{
  "num_key_value_heads": 2,
  "norm_place": "pre",
  "rope_fraction": 1.0,
  "qk_norm": true,
  "bias": "none",
  "extras": ["local attention windows", "shifted keys", "gated attention", "value embeddings", "an embedding shortcut", "learned residual scales", "capped logits"],
  "init_std_up": 0.0195,
  "optimizer": "adamw",
  "lr_mult_qkv": 0.4,
  "beta1": 0.9,
  "decay_shape": "sqrt",
  "final_lr_fraction": 0.1,
  "train_tokens": 170900000,
  "dataset": "wikipedia_en"
}
Each number is 128 + 32 x the weight over its row's rms, rounded and kept within 0 to 255. Layers, rows and columns count from 0. Numbers have three digits each. The size before them is the row's rms in percent of the matrix's.

# layer 6 MLP down (transposed), 512x128, rms 0.141, rows 278-327, columns 0-63
097:150150140150095111156100183148103160081152130141170161148087097095147175087126168125165141026117147132177182123109119131128130129084127087122202133139180140181109061160156131132071123076135200
097:060140150136109154147144072088138147117173221140081152187103166159091121167123144161167148106090112132141160133179097088138101148076149120170045156101183150095097151141137121170142085119165161
103:123181131050114098101156080140135113161138094145116083101124080138150123114127199131071191105126083131133130111119125178162169108190111094191119124151167098085179133116094171162161065071097093
115:167140145123148144194115122140156122179092139129095149129126096091059153129152180073204126144165131114168167138097122134131096119104129107144089115080111135132135103122155172067116099097081108
095:158125136145135084106136119153116148140113110128152102129125115103136144089089136165114094163108149049144187164171180172115205148183098150112165126109125085096142081154068182135140113128127140
096:102092117123054112135134157129081144139131118104155082150100106116109165081097137094162079083081163153161159106165152151115069082102140130168077121106086117099123167128107161124115098147161145
108:136161162179116103162195193159105116137119122109107095082088169146130195112113176164153083128092132137126115102148071117100096098100105134120123104132111109128153137102101119100112152148097081
100:101173137154145125142114168103144142112152116143116095120148156152081177176149151117187097104083108121107131181122107130121124159153145147087114094107128102157141140078071142150129140080147146
095:215125158204107146105179123143110074139156121088168111108116135122224136123160127189073132166166123137095108133095142114141081120142100152123163188159106146129196082167120163109146151118157064
101:119134165192088152179132082141096026094119131169179128140158115167106119168112144117150156096107165118158109075152108152139120200067113111116093158161128139152107116146094113117123145174096137
093:152119140117168131065167101059130148133154066131128128214110163090165085135134141170135133079141091083124158086125102148084107082100152167179117126161146240092139147172149134168052154108136112
093:118100135119102121118146092127174131139127155101186125094066160136101171138093154111101145102157133174108104157115156113153131123127082087055124166100089089101140120100162109096122111194101155
093:093125081186081092179117152125091155147112133055189165099106070123148120139154122144132149166119111082094155117094140143128077161112104074113156144144166149047120098136068168157139193093125102
099:105128108156104169201153125128104119121098110120079113101181104069176140094153139092157121155136135122132101087126131153120158130121081087107187157131109193083101060119109101089153126105071121
110:155184192093135161122124110203108119167143153131164118155128101099172101092156167143132123105089103145150136102122125087128166085072095107162145141141193051158144129071100194159127107089135191
097:128084170124117080153124126156170126087106111101115063165132118114169133175130086132105131076074061106063175130126143138113056161127118126115046074123152151114143032161125104096119100081152128
097:138118156140178120117137143095120142124166125191131111067063138137121141148171163117163092121073121084074139081096111118107117142119128168124130153097114171133140117112111173101127107093095114
105:224165157131132160109128137166150105159135127065161120097099156140134132107080178168127119138120121208127142067065209155145195133121077133160119119134155114147082124100131103129119129136100170
094:114133079166122164118148139142149150111199151100137116105105141094157138152119123170058119106123197118110129072130127168053060111142128116120153084153201162143150127134073085159068135105134126
112:149165177198094100185098116083165109153091086175113095107131099141181140105116153110129181166158150141117169103082072174104115107078134067120146151116101091124156102094122100137179190085140097
102:152154143133150091102158153135094105175112147104105166173146169045113142123090115141129120120117143113145182153109164102091127117123159137148136109177149147160097200162149183106140113096116158
105:131102180080112157147170041150139184092147102143082094229108151114159130072124137114112138227108173150192096122084110117140152127107115109151150126122075118102132105175135148220077137135142129
101:102084136113132132135152186150128099095172180073148159143097137156126131115141122139141074158136181169109102108172107147133158101136121073047166126101203109146172119114155090108115106120058143
090:161102126105101184181138133069116137046086132090146107148104173129151093140089123123144105068081117132146146191143126109166065114103138128102113179114104114143112053131142119102125171102080141
098:102112141059097136158121155180127139147174188061081147158093108153089068116119124094147127100131114149101148095085134068141089092131143121097108155125099118224128083092125129164134131087146110
090:150110124142149105167072133153184131068113137092153104105081166141153134117137111129195106190121179108115175146141104170128139082051147084117088153131124128119150057118176164125075128174156077
089:162122138145135130146110121099111143112120100144160119101104184143162124153123176150149122126119094100098101103140101085120183148089099096144114185117117131137176133140121186120089141104157155
092:172100120032137111153186167143119090052134159160143124104148078150177131163130149127096155168143156178114100109192105108094099155139092127125183068162162166168130059090137181110180116067157136
095:112149166141108134142156145145133125125186147090120150137209138053133092137116139137115103161127107126097150118136153172151135105175135126083126124105148171156153177145098080132039145129162092
097:104123128151123104113138168174095066155144127130163111123125108137127136209142106162117175108176112093078155166112151086142198098112095073156168174123163135192121143122123119130096116113135115
096:078167111105124090127184158205113163162148124077121149065100165104126148155080143136142114065120137156138124123123180066136145175111180163125088162114141110053158192103096097135141138096130152
097:080118107099112188115125116137107145139127173141156135114129082113074138170122151198143183123116096231132143133118126195101154107101102107040125130101143143159093105086152186135171169119085103
095:169179172166141127119136142148142126116102170131126134123125145097139082129171168143138095074102144064120075122152134184138103093172149104136132126173105124128115158094154094120158135089084153
106:141126130103149102170141101081078127132133145120116131160123148124183150078147134138102162087101129151146114125148176188097152096153122150116138123124129078161128075166099139127092137137123104
110:120172125073108105140151125165120138115071186070089095190157167092158171119057153067096109109137133075109111144169146143128095114127123124157133101128187089107095104147131160165105097176164156
109:169145157126125125154114143157138173153099076146114081159076103091123096137167132085177061121143107115096166110070201136171199116149180093108145172167129095172084182096101161110077054149109162
096:110091111137173169014119123153182189098131139124143134131124179082164129114143083174182121100107130135147129066135118182111090117152080086134157139141151131110138155166138150105128106113108171
094:141104172164144122157103123155118130117097090113106122195163173071171122140116096135073186165142124089166116073123140217133110157082138172138113127163197172141097069107098106133123188114121116
093:130141129129122104135170146167110145121083154101092091141102170068152132154151121201092139135129154161105132119210082176110136095148179100167101124120106157125097094114127161113141105168118128
110:073151111113142090062138098115180127118187169131094130159100121161134101120145187121153138104131179083112131125093107173132192163124145128123073161099157084104070139107106108041153102131134198
097:123142127123163126100127128116100091130152191148179092144122110063160143092096167102142133126103122073183112116157086096101206136090184111145035102117147169111089121059122087127102092110119061
098:140079126138132176089134145079171093058160066150125169158157128094121101164129060137119096074091157151114162142147167180115161179115106128169089136133091177144114143189109135141168138080125156
109:124135129087092132126092090127119106122118111159142142129105187163111101084120185136045105151074082152156096131155125137161151099157128100077099100138090079164079106101122126106130090133142179
102:138156134084082140085186085103108076153121062150135123159088113108172105138148155096145188097161178136134092130129148148137084093090170088120117166148109155114077161078113186117173093131153142
101:137116165066147175146156159113141034105092162084088126097080179131165074172121136100139148128139099149137110123124086138122143097119160137138065114111112095166172146129158142116081124140073102
108:116091138136130213113178128113105176057163137161139146180113152070132097122096112127136171148167106132145097142150148083084167111097123129124054115051139137136098074150152158195113123058078119
108:113146138152125179118145146120165185120120135175139125149149130112166102144130149122148164112095171199115101096106100121116140111164139152095163137114141134113131102233115092098117107078151161
092:074133118143116086120117179127130157138134151211186120129143123064092176128154143153149145122128169107103191147050122107133121114086129093136122095142098154116145139163182126154070141055100152
106:111080123117105140151141158075095078067155143127175129128112160167192098095100204153149161109116213116143162111122109137132078184148192153149124169133092100134195086128113080141151145149176091
114:132098137125139134147166084137140098146159039110135190162087151121073116129138156084159136119092147107168152146077119090071199136081138130163117217207108149124101149113198112133138103146083110
# layer 6 MLP up, 512x128, rms 0.149, rows 279-328, columns 0-63
091:129114111065157122165089140114118148076137072188112146156143145126144092160104089131098116178151102160133136100133072186141097146124181128155211113146158136117121149131167119054162179112124118
101:103126124172120096121122131114156164124173181221081144142131110141115157151123147128129167166103104128094112149105149126107118139097079110150137141176198126154116191180151109136159071066139114
117:129139071172110101145118158142108158129137075096106107104127144133167138112137137095120070209070143116216159151131099127128149145164150123131189110146094150122124129094146127091166108075134150
094:177147094079154119083083159088154159108186096177128212078164109196124088138142123110123152135118169162124133181060131100119180160124089123103149141135129142089134154103118144115167165114120112
093:121125140135070083098142145140121101125196185184109097087129123057119136170104109092113121146154163111100089093157171125138103154129099151138115198094134123165171187138113133101105125128085131
113:152182151150115125173177094165151122164126175161112115131108074110127183088114168107147135165109146160121098180125073107120138128172100168170178142110120104166131171150151138089094182179117154
096:125116081119146129169126131091189103154118048188049101080163107147156155132137101141158127187087087207135089097141148135187158142092142152076100179108116092190174169112162159062176166134122105
093:154142149117127106102077087115119131123188125179078133121134118080093136147150074136147140117154175134138150133156165151146121126136130164147138095119160108166137143118076088123116149119202070
103:124161115162167158115132099150106099144127170094117136099145100188159108137138114111156184143151178098124129146136139078136060156106133129198156161145086156201188150068127141149112100112132112
098:130115177186074093100079103112106159094125087126074118110154107119117110069141136125042085142133136152137073137190144139180155169101085139145138108136077144105141157120146114188115159086133096
096:095121102162107080093113128187133110077155110143108115140130114128112106157109149116140092139143146098170126041193118167125121152116166177163126123120095175046096149136170134110164174098133135
090:133198075018109092123115162128158142130131145081122165125153132097185086130108113104161141132116125159140069103085082152103132104074122147136130118142143121179133149066076123127130179089113105
097:121182079095116138125135191103220102172105155138101124119173123171092073131104139086113129178141116196128122089128142083085169113093163167127133145085119127118174131188064134157149113142119106
115:080114071143078089097163120133178157112134168118116136105112051127099160152151121071140140160146148172161147120157145143161139139162134152130114086094094102082116207127115075119167114087087110
097:103110106113110120126032124170133081176106103146178153143169142129136166125105111106061136160154133140111130169180169081178081153106137156099193116086182081073087131147149104064155154119112048
095:105121109172134147060138143141163092159191141119136055106135110192148060074148094122118086170141166123130173127179125109130121227102070179193143189113134171143148147132121149108111110173126084
107:123170130110157132122111124156158082099132139118131090155134076129155130104179135126055171126114162221106123138107120139180095175169145107111115103047144125199097167107132169130102103088189125
094:137164086109165089125068137119092128154198128115134097091142074159103148098126082090079127135161147132107043113160140105168100125140168096145152159139140175157094148181144123148106146109170163
111:184184146152146085095142120117175111104129136159084122143166163104104103097150167099165167187134064140164124135101124102130121115143082149179162054096058163129172154119077172187124109152161170
105:174163169104084091116118104129132102164158115163184090093130063172087129092152166175092144141186108085118122107115157140136221154106180160128115097076171163160139169084089159129162111084143073
110:157179108116141061104141072131194159180063134121189163097155099132127115121160122107147189134125101137089136130127097133131182099133154115119135160115119083126092134146138136038157127117082175
098:108153133124172101156138126202106135153116156127058161131142135141098143149207079083118091151130127066085133097174131133109096120157103069096118113116059125141129152103180123103075132105103128
090:114175115176185126093098164094138144186147134151160074147229107123079115030147110118088176158118137129131110136140092096164169106132130101143157077205085175127104121132081141113147122151135140
100:132101136159146096160138156148167129083133083129126096117127159081150157054124140114137137150164144147123095127156118085174112175107152128134186121159165117156101146141117126078130105086162117
087:098154127117165105127092129124133095143169153133131173186168124089147124162139139110159162135169210125103118115199092100070101162208177136166115160151109148110042138106130111127152123176086091
086:093134094084097101146066147114115118160134142198047145102138149145127132171127107134183096163162137117141088108179132132131089100201107144110153190143098127135117131083090118159090106193153092
087:071129165157093142080123088130137096135143097127119137150108080182130109120117105158169154185128150148175117169126101121195137097121104080156168135167134203094164141112180137105095159116071096
092:131166157165124111142103108109163113127138198168124191192150108087159127135141150136147144149153144123118160176137138096183104103140163111117094130154149132065169150109105098163171143099170125
091:081174065072134128146083142100125102158113115129108099081113109117165139182079131192116128175130123188128058156170117105101153160121093060115157165143142083136213159115145133172191140143169059
087:159137138159159099108133141117102147112188084119145178080104164117122180136143157144125110153159134173195126177169155148118114176084193147135118190104137143080156154066161155141154166112096176
096:147194115127132144135097108144114119068148210148187108127143075169175132111083114136170196140148120168115134116088062122126150110143128118123148102094168172152168126153102192137097148113189132
092:150158111159163133098103114121168095163156131140107115105146110128085140138168121137117129162159123080134148075145152146162107126141144117165170109140117120111129145135201073122136058102093096
112:175157106103129105072102150098157110060156090151142159135145070133137141150143115064068187151098125099158128178118094100188129117081112140156155109137175130100100139095144105094129101059122132
116:106134146094155132142141049174163135110134084148136152152189093168061088138147118120139139140131114111147153091161099115189116118156152105099144118133057113117112161134148173174168164133076172
112:131162071104096100152098112139140144140135140108115091125126096127133121149130097152117125143173162123126127130185103174078115134121128140109131111051097087155173180076116107124193107125110126
097:130163119096146127146135132134124168172127186109107132155133104115133145125145075059129111160124130115082132192168086098146115152122115183159122134133094162133126155093152158094149147102087087
093:136162133110102076185120178110117162131125153143118154034195094122116131057206120108167128129119161172111168179178148140151117091169148132106171104108095132132122137086099106093135086137064161
087:122131142144121116133141143116118169090098126185163138107167099109133138226181149152128129175147132097074156142180126189168097157132098139155169144155141160162112141195185129098165157095116082
115:154172091178118134151131136098146137103088136108148138140124153086098155089149160104141136180095087089136170151151128097165121087101173103182142126140089165091130164131169220179109142137124108
096:125137098125145114150148136119140124114107154103145114139183096160094114137126086158149146161126108101100080141186193096118120145076155184119143205114127089126129175171077098091143150145064131
105:123149162174037098157123102140084172128135123125109132124136127136110102146137117095136116144162170165139172135166091133118105106108096101141167087109126073065107162149131173160132099163147106
112:114120090112100088150084109107145130106110151141190167111131156140136127132159177148069060164121062165123203145170097137182126130076126137162098145114162166128121162114105146088144053072085148
104:129168103084157125117084139075152089143143170150120123112118085129104149118180114130137147131131154087099128078121076078164129084200124110133146109124062096189105194139142110122130112126159149
099:137126151143138117113075126134134192138124192108161148141178120146115127082057088138129190158121186141079085147091176116186139154124136112135108120116136108097122192163187099140118157105191137
105:161103101175134065242136106137196158123059096084100101138114127178080129085136140117108094170170101154119133140136151098150114119109140083119130077119092122139131160126066140096107096137094151
109:106133120081079108194123164158083088117119138096098102172150092128123056116137119112121161155095086137152193098169122094173148176089116074113133162144094153159157174122118164136168085108130140
091:081099163129149129093126113156138172139166146083164101090138094092165135166116169151136119157194144156160125206105134151095111129121139163118083139135136163129200179112119167111099147152194128
115:130172153116120084146142106104165077122074160194138121109115135127137086095145133089173183207139143111155127158136105124095109100157173147182160154161083127156178139082122120164125151146158133
121:137155115126111046152127173129122061122092162147071109132158068166124128135152133152130078139143128140104115073171131158148166143143130157171065094091093175131138209127159144152150140125142074
098:102173126099113006142151159130144182075145152211089128102122120161118116123167135129186122133113176157167143123121151097168142118161132120121135130068169155178142140108161114063074157121091132